Weights of a small GPT-style language model, trained from scratch on English Wikipedia.
Architecture: learned positions, biases, tied embeddings.
Each number is 500 + 25 x the weight over the matrix's rms, rounded and kept within 0 to 999. Layers, rows and columns count from 0. Numbers have three digits each.

# layer 5 attention output, 192x192, rms 0.0794, rows 0-191, columns 96-143
478460502550535499482506522531513551500474512521510457537535485483521464522533494496512497481486493513489503492512494519534502493478513506482468
520518518497479491494470451490517490440573478535448522513475486447498469532490507544481505509493494495522493488488543480455476513511502500504501
492554517481538484503484504442529468485507502482547514481456497499522476481518458452478520486514483530541510517535489477523527502496510470484507
495477514514528472477493520441481494496492476539488508547504473452487518467529506495492505538542495483517506508530485506499515506478514509479493
477505484514540524502503518521507508515470518459498511513512483516501517502496534480510511517542567509499537526505520492543505515503506513502508
495502508502529502496480489488467512549553514463536438515507489535468516523496497537529526487478457547533504487473486520509484499499478521508482
525447506517509454473473530486502493510506507522479468415519530514498497556523485515532518542505475495518487491496502488494493493480484524507565
479466497462508477531541525503509478470464502496478517521492486462490468466512529536471503485529553519495536522517474518522481520490513472480482
528528466508487485497541528476477523501511508495482494489476521449469499503475499502426479479486485527518511534525479516507499502533485470492507
511539489513517478484508508543504513479506502492485533492496527496473537495484401534439495493509464522475467493524517478495507521521517471478500
511481486532510458482516500491492475494487522442531510490521416537464532515504519461527536528531511535522532513475490508491489508493491470497461
571473454476520467523550516513498532457498484518465475494506504478491516514493455488515514538449474524474469501524493514503498505495476503480516
537548480522473532504492443522516489516530481477497506534437466542492495495511527434529510526502521476486491527468503494515510515502510497489478
514520516482474534516544526526491494493488491488480483476494511532500509491500476564511503489523480460491480474464494489532495490497509529473533
525535492536512475508537481479532467505467468452471503544453519512502468503473508468522512526519520480490483487496528470534531500506486526524490
477495521564476507528506495455490459487498477524508517526527483437508506491465481506505474545475506501448487552510464507490513501486505515527450
541531475503505502530473495506516477497467505548471495509527545465481529542517565459480504467507479538529493479514527465478468482531517521542480
481556528501484492537514523481512498509524510495493535501516546511510506486487507506504519529483524454501483511501489512491474493497483517462518
496513486519524526497460517471481443526492483544449532486502531480543521487475485531524467464468515485527457518453483538501499499492502497522506
469471524515537461534472481542472474538436457496537448507524569479500507478499480510495490459454524540498498463538494485542520521459492486521518
552484521457480465471501499506459473532527538481518455491545501497498480495516504502533531423496494502534501491478482484512524512481524467545483
455523501520563491523532512534475503465494534539477478518489534473486512511438516474511436468473476543499484516470506500542473510533480522479475
529471481501501439494481516522494497476496512487507504501522539562498514522549455477532527545499491475475519500515498455471488486490526474515495
532483486499522465428522462489483506526470522475503495477539492533521489508504525503508486515453493479505492494506505544507476515452504508508483
515452483526496491516508540461519521512522511491457506517485515489480478529497476507502495545533522491486467485517492492509520529525503509510488
490490544501462496451534500484476542513499495554550487462504496539429527474532486488511485478527487486498493509479517530512481493470544491472525
492500499460496485515523533516507540491507500520508510482501520526448484503566540508480461490523464526460482487527468487493524451523463478499518
471561468498518505495481476417488517529520504486506498499493524508511426488530468553522491543493513498489498498504498521502483458503513481510490
530553519487517522488535505490497467494526505513509482509468506503531518517472486487535523508466511509491503500514509494512482519474464476557524
514493506518483494503534430479555459535475483487528495529465500490452481522549551479470492484507484567468503517487516501509481523488527501514481
530509473525545467503519489501528523466465494509518478555538532487501529512483487501478540479502487480474502496464485492473510509514507449503512
510486458500505533546490484494495509499464494456522476520510462531529482491523505500514507489493498484536499479508487501484534520504495494530504
472498522538441511478508521530526508548487518522507518541547524444542493506508486482494475535514482547523486520484502477517467504498510492546477
529521534497482509477496488542519494535446464504482526544501467500456441505509479483506504487516468506482477510520491470490514535530479537475522
522500458491514521501490530515491526527470517490533511481554512488518460497501479496500513480503522529510532512500467491521512496528497506469514
537553488528489541462483518440493525473525465494485480434464519466486520496455418524477470497477513515489529490505492483510497429498514470504511
543554519534530495479508472508489478488479541534485510486554477543537526524520531548478470515472529533541481523493518533530512485493516437440504
503511521501495465494517533525453558509459502527517493494463516494494482495531498518474515497521448491486517489485531521488521510476508536504476
548506493492551506497505473514481525528546511465483463507518473494509522497509497472531479524480532493551497483521484529486548525462484523507481
515459522471495507528492520511501460448500511515485519479460515530473491450541487482508449557494492555442491501549515514488532515513539495496487
528456535487480513494487465519467474540470507543501502477509484479498520545530501462522453506504505515487481495479506468497527517505515523513524
538490503448490524512494503537501496491502490497496463446509478503515501514494477482529491553492509482491465481515492507509467499488506473518537
500506493499483562475526513467476456498557470506481550495511445503535490469470520466498482537478478513517532505510508495442520510498454505514492
505517498433526507564558461485499498487534531469589474522453539479497554479518500527488438512458475539484523510523545496460497530476501459518490
472519462491498506495444504545479532466504489520503506528487493466528500509480528523502498474489495483476470508492502508511487520492523485510513
464534490532500497487442496491589452538481504477518512551432501511450464491528479502489573511508487500476518498477532497488523474524471523494482
503549528532472476512478544524494495442521480483492469476534479447541513494487496471478489507528515483461478456526513489538462508537481546498497
476490497509465502527520501535485530488500519535518468475526480505495523522521519532512466455512489497504518484496483516522482503478498489499478
512520516476472478489519521561498490495480526504522542511538489499493518502486474514597489485519516539478530515481536499535484494492514468539524
536482546493544496525467511525527502525547526535504542453535525529459491505500499553484484527505446499528533500514495488496510535518510491499492
513479522500476487514475509482530497476455474502484487525488518511470511524456515533530487509512523481469496479486542494448478496511468481523470
440473508509505501497475500451524493473496467498472513488476474497439486482486528542507473463528566522496489452472474436490474466521506523482484
521488498506528491486514528510503515517513466454482498474468496565540463462460467490498490472548512486490505510468513504478465496459486508528523
570523514453519466505448502507515514538450427471478498473498494520493529493485447558456461468502477518539451473464490482505497519474499495495492
557522521493537495491510474504489503525503482511546444514466523477503445540545486504477544454479493522523511476514492521516531531487470447514480
483492491528471506466563490494543458454526484486501514498500495466492498497498515460505499509514493501495490501490505543509500530514499513462464
476480490563492495465516478483526510532488515486510522524485524460556504508498484497546476435561537471492507495482522514480526484462511498517500
449472496477551527454496478528450489466518467508488539487564545536517518513497502473480495464439462478526523512507500504502506495543458511541484
490533451487534488515490481524483471495533477483443466510477458500547510521495548461459537516512496483469482527472521469481495484491530502525515
430514533485520472474479499457476531541458522490516486476499515480517513500499507516519518480489508479514519516508452523473521498485480514475479
492496507496500453525467529441515540469538547506431567520505440518477533512524506467458471514507553461512491471528465518485491506479507522492504
504467509514491455505492489518485461507487467505481431475508528507542514491486494531516509526486493482474499475528523522486446493511461522498498
487504454498538510509492496493486500535555501502474472511445469536507481504531486472498451542511492535501503506515452535517473496486507499492497
528473490502454490521537459496530520532455465474496520511515501545539506480476517507507500497518504465462489497484450464461484543496516502506541
470512547519522468514506561492506485453501507424499511492503525513507489501512511499474511504489516505479508504492509523492501470544501502503502
531528498467475453486501506501516521501481501486446538495527467499493443479538538516524477506532452537509457525502527506496521532523551481441480
504504496516532491496479507471514503476510539499494485544492466513537495500550515494450524432517549468449494543486494497484483518508471487545493
489461489473473552493491458455496525512479496460500540515470472442476445480493472476454493491527507482483502504475522495494503515494444498487476
489500474463475495502508527509470515485547452522569499530547498556508522525464500527474517483469554503523491502532497477491492503500511472503542
491492532465498509489466560512484528463516493474565518475477486481469483507486502514483488481437440472450494498511496504449511488471475480467478
477490475480522500461492521516528437496480512491466521474496521464491512501471509534511520514520488507502507502489543456485508517516522498509503
537528507489491497482496496504484505512530474509486543503501500520493469445493492453523536496478468501476474494491488472469544504519532485547493
530503503532495522516490481509449571489502495513455467470469495491453506509464486488531484543467501488519498489496485496545541491487528537498485
496501465494479515538535522501456504489551487519497490502540499514520567502539521526519487498528514554474480478522521474499482472497479501536517
491497516550539570504487533547493541509518504524531514493429548490517514493514473460503462517482474504486546505542469506545484483491509499484527
549483516488456512522488479471448455484472516488503515499486511529496486470470528527488538560542468483530552475459519514513472538519529471517499
547527517495483483484506470490497487475446550503504528510519506509500498485467488514549550457535519496497499519513534501520470464460475535518479
498536488496471469504481493539534487479500491530506459504528512454506475512508485554536481513506475495480515532515476471495545486526512481507496
488510494499485489466494506488502487480503572499508495487468480508532504497502493484461508541526489480492526514496527509487514471508490514531503
465520514476526551493523478461465489518492531478515508477558518423468470527468530516467479471517479518498500520507507542471478500461496472474482
493506466521441452462478489502519498516492516467510461508486535457504464492507548509460519553456461495560487484492527528505495510518514460499482
481480476465529477470433479462496548474496509519538479494474470549484503445490481455505462520441485461498518481505508512545492509522510503505515
479539470475475506491478562490476492482541455536464529510517474511533445505503489524475488476492525510518482549525493516486517472482520499526511
457512440499525550576467507472518472540479523478497517460501520505459495512456504452520504445503502508519509506450486447509541544460489514494529
505481515469506504510537536471507520497507479471532475469484462524481497512507479477467475463481511515496509505477489529510502525525460545492514
522494476522467484546488479539461485444486522510538532478600551514559499449501492429534478494498538497478483464506527521510492516472515510492494
526543523507472566477515420507488491470466475453527434470477494498507470491484485475507492491514503462503501531498482522493500470482528485460486
503500503517536476493515484498500507521444509507481520500541456503496469546505514499493544501519494501512477471494569483501522519481459482492488
501499504518407509497558507452472481472495502489481509468508471530518458526460523517487489494526542494498528500472507517504514489527510498465519
512557487530501475503478533492512474543533475488479505422537497506500526536497487517523480497476516489552504486492485481504529466515507496509476
469534463512453519513469463453504503495473514484489532504490496514537492473438528488503460533497455493501478524448466516493514456528512487508487
476503551473491498452522469514466473515491503509508438474501536517526513513506507511532514494483498509542519494496483576515503499495500498472544
478480522482494539513536485500514477490500490482510507514490522565483527519478536477495487484535482530458464477488475471463551516483466547517481
478469514534513484456511518496492551517534501501447516515522453557508471467513528514497540522500515537531520528519491483483454501522493492474506
460492500485502496495436488523563520486505549479526546504483509509489510447474525505463499502536503495521509540475467499502505544510496508445497
518476538508529489549492467530492523536495522497477543477491493529476438495497490514527519501480495517497498499534520497521511522515492507533506
461490423484510479508538512501506522504492480493522488537507498468527488507467441498515503508480540527541523497531519492515504524457475519467527
517516540495504500463503533489502487500456554526475476476472497445512517445510457505495494469503464530526507519486486536520476508457504529510460
494555535512478504504536486479487508498541492516484497509483506521554508487510504535516521491497496479535496492503543460494506488508506471489532
478500502494502537529501539547491492547509516523541549527482504494482475496472465503498515510541507510485474501478482540505534490540451498479485
520425479515522512469496539519499515472461542517526490515517487539487539530510474512523463498503530503555527495461481496479479521456508493450547
488466503499480487531492512519540474524595528523495492540457474545520530457528463515465488533536520521485488497511552488500500505502494503529512
541495499514566461523474441502557514489561493493498500497522530520525470495520479489520525529563503486503493538520508529523525492454537513500508
501530482534460456480467520547525491470537469490486469522561541494460500520514489468522468455499457495491485516509519484508520500474493504506472
524472499503443533479519529510531481448540493508483533491533524448495480524469532548510513513512462490517564508471495501499515502491496495501526
513504460510477530489446455506519535449512495485489487506503496481559482478515456484452515480493515490517484491504494493490484511535501483510465
527465512485502499475469552539498521531485520514524552521518475515485526490485501490512477550483526511500443473490537472455491498537526512542477
516451557467477504503472524481538542500510484524505514493487452483485495455530502529484479476508495516517537448543466497512472476510511479489517
536491489526532485510516498473483473492520501447476513561499500527517525500492454518524522480496522504491485522511509469532492471468496500535471
493488493500508508521505492433501543493540500493491494527478507494542511543464507506521504563438487486483531492479499487516486460509505530537549
481493486457540494475471503531494478566536546438476494476485487488545476519521462509520523447504513458513468521494507489492502509526486528509553
488517504476516486507563515523552503466491510525476485507522467490488499489557506481507551520482541507501496507477515506508525505460498531497477
498488511549533511520470518521459495485462473492482539496508528493525514518453505540493526522499545510485499503531496503502514478506489506512490
436537518479517517514503521534525547505541506532508458535484457482531511521496441474488502489464540474482509495515519518517488510484492486509486
503465524461478469546515494565481477512488521499521436506455493534474482506517473497496509483504499469499503501501460515473492513516481458510485
524481485465472538481505458501534495501510485535479483503529516536470562467453499470515497527462501477512467472518544475505510494493519484508444
507522518482473477529471519501489519483498504441523531511494477516505531545498468527487508480527480525495526509514474455500541472492476499503507
487481440512498527469466524511467488536480521530427436503440510516515510516466504547526522510524484462531500471476527481503451490537525491515510
499496561486509510544553494471430470512493466489488476440531475469467525496507499507485539457459463506510539514505470531521494536499509506512512
486527462456488540466508538502497525528514512497500515542504540531492516490523522453526521491484477491521515470481486487501521467511475514517478
500478500470486527504499569530507502501539447543489510520544542531506514488471529544506433524480474478504513487507559539508510514488492480444567
540487514499526530514481448543515500564463479478516472513562512570511509510481545549505524523511492480493502462513471552496489492538489528503506
495497498540483493516480507528505448532494505493492489490491490464510509498531517506471504489528540511500465498521473512484496556479497478540496
502518474485546548518499492533500531546449456515490496523526515514522533435507470505475457499552549506514473516483498523466517523499478527523538
548491506534519467509521473515511484465504492493513529473533456506531501501505521525477538506471473493470518516520521540534471479506518518483505
496516547492500507474453488486542523535496477474449522499500467474510485554508505549470480504453482497510505506532501489474495498457461496477487
516495503471440498491543458553506495499463507499544520526515525491470517479524482490490507502559482500491488491509519490503519483506533500488491
541432546480485477514505511513488530503508523510514491473520499483555528500518484505494543468502526508547504471509486498509510517525498509488485
468478467512441501527501451501499459518496476482493555543490528497518512452551499514461471476451508448444531472481535474502504505508494491541506
503483484481481512513503482489505493536476509505491538516510493502464524503494529487505481501516478517516470475513434516556488508485505526474480
500478496481539557517471489484510504529515524485526502522514513500471493502446531530535509517487487505543495505503531555509501461509521477481503
535515514516504503532470493496486481512492487477479522506468524466489548502497548458546544488497517493514500508538452531504444477512521487499459
475494511495551530486513480460496511517467519484495518429473487487458489527497513487535494491495493535503504487487493513496507530519490528478506
534471498506492512508507446459500501513492499525527501504565517500426528493479488494480524484530512517492503497501504472500467542532510511521498
516494436523462491518456484513517509494486525515566509526436449561533463528495523476504490484470541487511515469506463516500528533496477506485495
565460480505564469491518477507483440532492487501460509467502484496489481496597492457467461515488549484486478535539530467509523497514498502496462
495519482487498549510503482495490587478529463477478487517468510502525499491546484473489481440487481488510507492538531485516534510488525509459520
504477529435503492544481501518506494508435494515497502488573478494520507506518525478524480520495516487451460468501501503513518492493511518473510
510500477525491485478495536476487547449543574516518496494468470511505523521466495492531441541532464481469495488516553449495512495512508480467533
491491515518491516520529461530493490542491520478522502502432479499482529508484519513472471490503529499501463505461481502471495485507461533485517
451486481454452508475522521474477516512518538524495507529535520509496483496523510504418568466550534481491483498479549489549467499489493479542471
460523532466483542467544506483530487470494536508534511443463472500522477521490526500516498516530497501516497505547497491455500515510457478492528
502505484515476533540434542516540512491546509509496485480486503502437470456506497494520517519522474473506499524487508492514500497538521504493535
505456519446534459423475518463459486466540489509516520510480501469485445493482476490498511475513447479542499491493492507462495507486513476499528
488498544488523446451511468443510522471501505509458509493487483478523490485476503515453510504463452514534514556525521535490438527470532511452455
478497530505508530536562497501458533487480508499485475437458520488548491529487526480498517482466510544518504463546467533491536496517480533495474
527590471532482455488484473547427506513535504505483497473546496515493477527504510435484545531517501470528538471431472503503534485465489480474554
530511536517459490480467494484466471502565510484506493476545508509526486488501521484481485513544489538493519512478507496509485499517454525497482
520501495472495473485482447519518501540545500452472494490488551528529483494501539485459500522514504500493488494472471495486490488518493495476474
496478478495502456481517471536488469517500530504483466523515485512526522491515531498491486517528518491528508542523494518496531518523524506470522
495499495529525466500501510475528515489519477475522476487530527478476529474511504536494503543468525525501482478519533506486473509502557523519521
445478469478499478500499518472506438485492518537513538538490467453532469556483509532507497482512503495508483529533455493525497498533513452468468
481503460498505497492510490515529488520549521498539463536484500459450546502541461550576522492491507481530495499529540458513558502490461505541456
482471573544521526506514472532519517540494500487514553515491533451548501500538555446514566552506538513518490472501463472518493518490508499533476
469519486493526501508491535509483475490488468511521500519494549446489531458475540495501513503505504494465508459503514517506508504528459568486508
519483506564527512427474473491506520479477455484522515494494493518498539485522461480476537499501465488523498561468522535450529507517526512499467
531479468503480499521523480503479499562458483498510476499546490518495467483499535481537468487467488502490523484470499473510507490464488499504530
485489452550553518482534500443516480496508496484545518478544487499481433476502529520513483491530481473481485534442508509518485465511503500509497
487500546492496467505507489519522507502458514484496469495485460478468519510498490494501456485487473500467514536505494483504531486478512488538537
466502476485507454484490540517507557480507509510502516513493498504480465471547508503448522565482474458507496489515450497484519506489489510483491
476524512513428531536557578502512475500487500530476557510421497472480539531526518504483548454483498499519503491504507490490516524509474502512468
478521527512460500457509538494527505518517504528460471471461484467555502509477484483459478555495461472463505517487437479527455491529531516497524
465507523505540538523506546499515478461524533454513506480504504514502512486536548560514489505434505513500533499517485529471506511527539504454512
525489474449501478492454521489521502504492480505485527480483532496536463488491497513504514493481487486460526494471468454535509508495495500511519
464496475485508499525509486528455488505494526485500533535516476509493488512513518491512491496476526531489519465526506496491461494501528461501522
519515520508547469441500502423479532467504524533501495496537485486523502464512476485506506482466482512534498549527502522486494465523488518504491
494476480483514519509542470480522505493468455509489482522526475456476490493505507500521507477482501500550489484484520512494462439420525493496511
518501488530509524546505515532550523498520483463506473522527497523478494547519497495494478497484471501484498497505505528474532487519525519537517
506425491481417500526495451495513493494485517468486516498488542472474483541502485520507468510484469504421546486493512470475511477484481485507512
503506516447498525507543504475493521503457457518535521490499482529464498489458485488473512519477504563519487496492465515523497497485472503453467
511531444443500478555505481469506508436446583514501521500463476521542547522501514442500552538530549462454450479526506514495507565521495498508503
482562510516515555441500494510530480496475475504540450483503455518469476519491524477537475531487513487476540448468465504511477458478515486439468
481496506507469545464571500513502493545506539512493512517499450468489474522473514513543498469525493520495541483449541490516501452513508550466506
500509484527494542500486497548508478502449494526529451516473505514517484523515497479481508483504478510503548502487522497494479483500478456459463
472479472517502515475499483467523525506472477433484519468488490513517495495533498548490494515544510539461508501485506460451494494522501519514513
441507551534498508479492531476456523494469518531523466498485525526478504507529489468509521550487508503508525509499497518483518499488515549459470
453507431521504487486448535491503527524512481557500470490505483455517562480487503501500521403565535520506509497464525472479483486482514496509512
533448535509498499530491489530517479512461494477520503498522475552458479508499486507510467500493513456479491529471492504492491519516535510534508
479524517469519488532438507503457512528503513514505451444497509561488502491465483498521517514543503481491476488496495529500494499511505495478529
494498529519508526498463502519520491521519465530485495450457493465469475497494506537490515461471514470500463513523502510525504501474547502550487
462480524554518529524485418514465525501514427499536486519495484486545511491526511532494509465511532489507519503533449502466480503489518541545484
493536506519484483542553500525482554489462549544504516506478528464467499463488515526440468501500495484485513505495489491505528513533466468479496
512473537486509468533518452514493479488466529523521461530448490494497549498456415440495515516489499509483507544536502524538524513496525504441482
468502504510549524518463530509516483451493444494466525524499529439519473527455437519469538545505532501521497518513500478458472492515496501493547
449525470536443469475485541442517445472527504505487491519512517495489513516515522478554502517521495492481489501492496506508524455477551454537529
497468482530486475507537504471480457511511469532513526521510447528480481525502564511508491489506532481503495510493484494492503509499506509490513
505460506478523466539492532454489477486502485507577489450486496501481538489497475523486520482504472457503505512517521470491454508501489522478525
480522504513468469485517490514461513528555457497510529515505558539544475522480495491465516435463490472518477521439503484502482496557540545537522
449512500477457525465520523488497457462514515499465496481520532508485494516467548497499484468529512521420459485473505485461457476472452514526509
519485492521527486524491464558513472449465519498470499517538524484473542513483480496515508479471517500485494490506497524532498468469467502470481
529510508479516514529498504498513508484514481475495510493454497522522536422483513461478464511514468513466481508528496497496474490514471493520483
497519491464465574466534479453524484489520466577461492514476503519481550461520531506542522548463516511535502501548491495520508467494471472508495